python train.py --n_layer=13 --rope_fraction=0.5 --attn_scale=0.395 --init="normal"
Each number is 128 + 32 x the weight over its row's rms, rounded and kept within 0 to 255. Layers, rows and columns count from 0. Numbers have three digits each. The size before them is the row's rms in percent of the matrix's.

# up: layer 10 MLP up, 512x192, rms 0.1, rows 82-99, columns 144-191
# down: layer 10 MLP down (transposed), 512x192, rms 0.0958, rows 82-98, columns 144-191
# gate: layer 10 MLP gate, 512x192, rms 0.0976, rows 83-99, columns 144-191
up82 104:107118121117126088117163186170135111137210137167150173092159119167129142129145111122197104157083106177149144095147062177107138109133119091133138
down82 108:098130138072122152117203140108135159180114112103171201087135116121176077188109135152099145223097022160110108158197104180116118117101089139128117
gate83 096:124118093113096141129104164135098085110093164137189035136109132109175143094074169085152105155119122136117183137162142087113147174081112128112143
up83 098:087102123102119149175088115084148137119184074145168119178108125113186128122083194129075107130111135164105150110148142086115072172122164124142123
down83 098:162118094158109147153127125116154102147123074058178151101149117155153150113123099159137126139168132118103144137139112106090162048070174169125090
gate84 101:110133169086070146136121150138044085115119097191170108111138106149161162147067173148068140141204093153148137122123202132111157107134113156172130
up84 088:127150111167183055169134109070210167021115098088124141183152154110145119063194126148146110133094170119131123182133083136158096165162086090127197
down84 092:152124127119140118081162149149132095118181155180126128154180110147175100152103141157136081102151193111156153103124112149112139140141117158165135
gate85 095:083102163149109154149136115182117111075131165127110130131184167126183104118121105055156145125139166124143177119115113090090087129166089144105072
up85 093:153103122085111083137115133104127154093137145104129119115070109114116150110181072164085121098169107166102133160094117166178134124122170115131169
down85 091:154151109077166153085101150099147081145152127118083133148065087184056138106103159173040146152121119111115142182116097136154166121068150140157089
gate86 086:152186141111150079080164120122111148108161131087149138156114118085172131123123129110186048101122141142186156107109103094141159143106096154111086
up86 096:156192097141145130148138078052142149168134163082202111098188130162123074153139202130058121063085140140188141110153193135113134128113077160118142
down86 099:176191121087130135104101177135103151088160163182115114097155107104101177166106123125122120151171155131163099082148168135112115107114111178162117
gate87 103:077106109090132161119136105180129110133107177135080206168086152110194089136088181151127144191146114167104112114142144057093109149102119102119134
up87 100:152126111076136157151102088099147131126181120133194118191112157100119174196086035126137168090206116122108080177149058161171115094146184136115156
down87 098:130103127148196165089177074146108123146120125197177114128093111127108155135054084138123132154096121103086074086126143087160168066103151120127118
gate88 099:153092094122132109089117117151149094128064133178158128127136133171117123090057136138116079127130150130146143129193073133155086168131099092136154
up88 103:171174115070158110092058148151145092126137101112139137101116138143158135116152144100163111146168083160157091127106086155138094151117111097081160
down88 100:105063152161130110140163176088107094085149166169169092088148116168081141146140144173124116140101200139084146147131143131163222180109106103121115
gate89 102:141157126094143112080133095078115130127120140115056109146200129120099113080170104108142105149125116091174111096133095095113132154106127090123115
up89 096:134088096131090096090088076114094165094148125146158126172097134073102101115111139191105096161123184172171132137150083101134143118119104093110098
down89 097:120148117087180101102050114095146146098081132067156062155145130123105158117107203162140160074149107099101120109074133153143169155094054071098131
gate90 099:137114215047124138187092145158107134139132179082163154129113160085069105136133171096119136165120089158086143156117097151110170199119166166120138
up90 102:158130139066118151115133160070178128169175139105102113147167169119087100068191125210098101094083137102108119153117131111088137155124161150147153
down90 099:090158125137097085115201168185059109090145128097076086142103091136159186109152140117088120122196148109139150131075127156086187093112083127103150
gate91 086:120161116187096110079116136130173090110144085095137106096135156111158160123141115145148083144150110085156124111152106115134159194097117071150179
up91 095:108145147099149108171121121128077158146120161147136184131090113151069035143135152136137158090066175158169103139080147167117093079145136147088116
down91 088:098132109125154093117119138112131157152128140087155105075189162111106128102117144101157111151140142123173120148120149145158128154110128137137126
gate92 100:091152107122107105082208181172134110160161093107126194168181156128148122121110155137076121190175163110138195132123116125127157115176139146138083
up92 099:143154170069112124113138145172106088122092102086166163113187145151100124095127145061129139112152178108158215148096156105111161164155112123128107
down92 104:102087100103176112117186117144125119145107084118130167196141142163149131121065149139095163062125104146147137220081183099149140073181125168189118
gate93 106:153198130174112154076126100074102100070153123105100144157070162108164085063112121196121160151131115118169160126111101144134108102116086118118137
up93 097:100121147145167081145148141084164098199130134139160158146104123114067070171156108145094134096109136146166071139192165144168084178116117121120088
down93 103:111105131190104104187121144122182123174104095093131105118111128148158117152225081142102071127113188086117099152104185115124145093166149127126120
gate94 093:094140135144113158102093113066134084120184106161117107147161102111172187151096158139119097126159095143091093120165109093128139125129077124165122
up94 104:186121131102165155122106105073093149109087158127068154090177150129151148165132135153111078093138101131175137125090135111134172106107125175142139
down94 104:146118144089195121161166143103135146112108147149140172124088102193104139143099126146080132139133115147189149109135112128114107082136135131091123
gate95 102:108063124110138123141118171177122097159129148136108069056125139149194160085129137095148130140122184050152177118159154114160205180085121114145095
up95 102:141157120134140113098045139105067090096037118106162095138116092198053105137109104163103086088119173171124104150135119132131100143106158143132114
down95 104:111127187099122075186039124090163083108203142125166112087127175140110092135091105119105155153110106100082138164133129075128122119094093127147081
gate96 108:123143097098111107104061077086085115136139132175212040135078119121152158091146085127094123115137119084154103137141057096140113152163165142138141
up96 101:168091117172130058050065159133088112077153126126153096184204117157183166111133119158173076052080114157163143119127146106126112169112127105128122
down96 099:171198082122119116149146093159182113111124177154150121136145114124118110070156150105113057139117131167118122163147139152105099123123077150100140
gate97 095:109116072130097110092100124134133141142158139134091113142122180141153171132130164122183142111141155182216150121120109119104129132161135142141176
up97 095:076099088129080087154073088120104146167180113124118115112110088112123125106169163066133169093148072138179192127100140153132155172155116138117160
down97 094:094115084138136108125111094163122141089078165129107109175164123114148105072149177158133163160194105228119113137138141135109067115124155139119144
gate98 099:051123148085096130104144202166081085168136115099108118186107140128189108088099143180098104163111066170126130142084147090082196129136131151150123
up98 094:123225139123161084140136055115134115104177171140193073147117100170127114163092141112132124086131148106147121171138123097136125157154186196121187
down98 098:125100116112102171151145123141108123131141141139091132193123177109173106111117085118105167155121165117134150175082171146175111096140128084108135
gate99 093:134142134094120098154059131104051094082083148209135105096113113165112108086168160114156146117112087195107114079038179150108143110151115126137113
up99 099:140124130043096067108079130173140091128101142122122105109106136154140136062157134094137165103154139131113131160107128104104133122122139125146154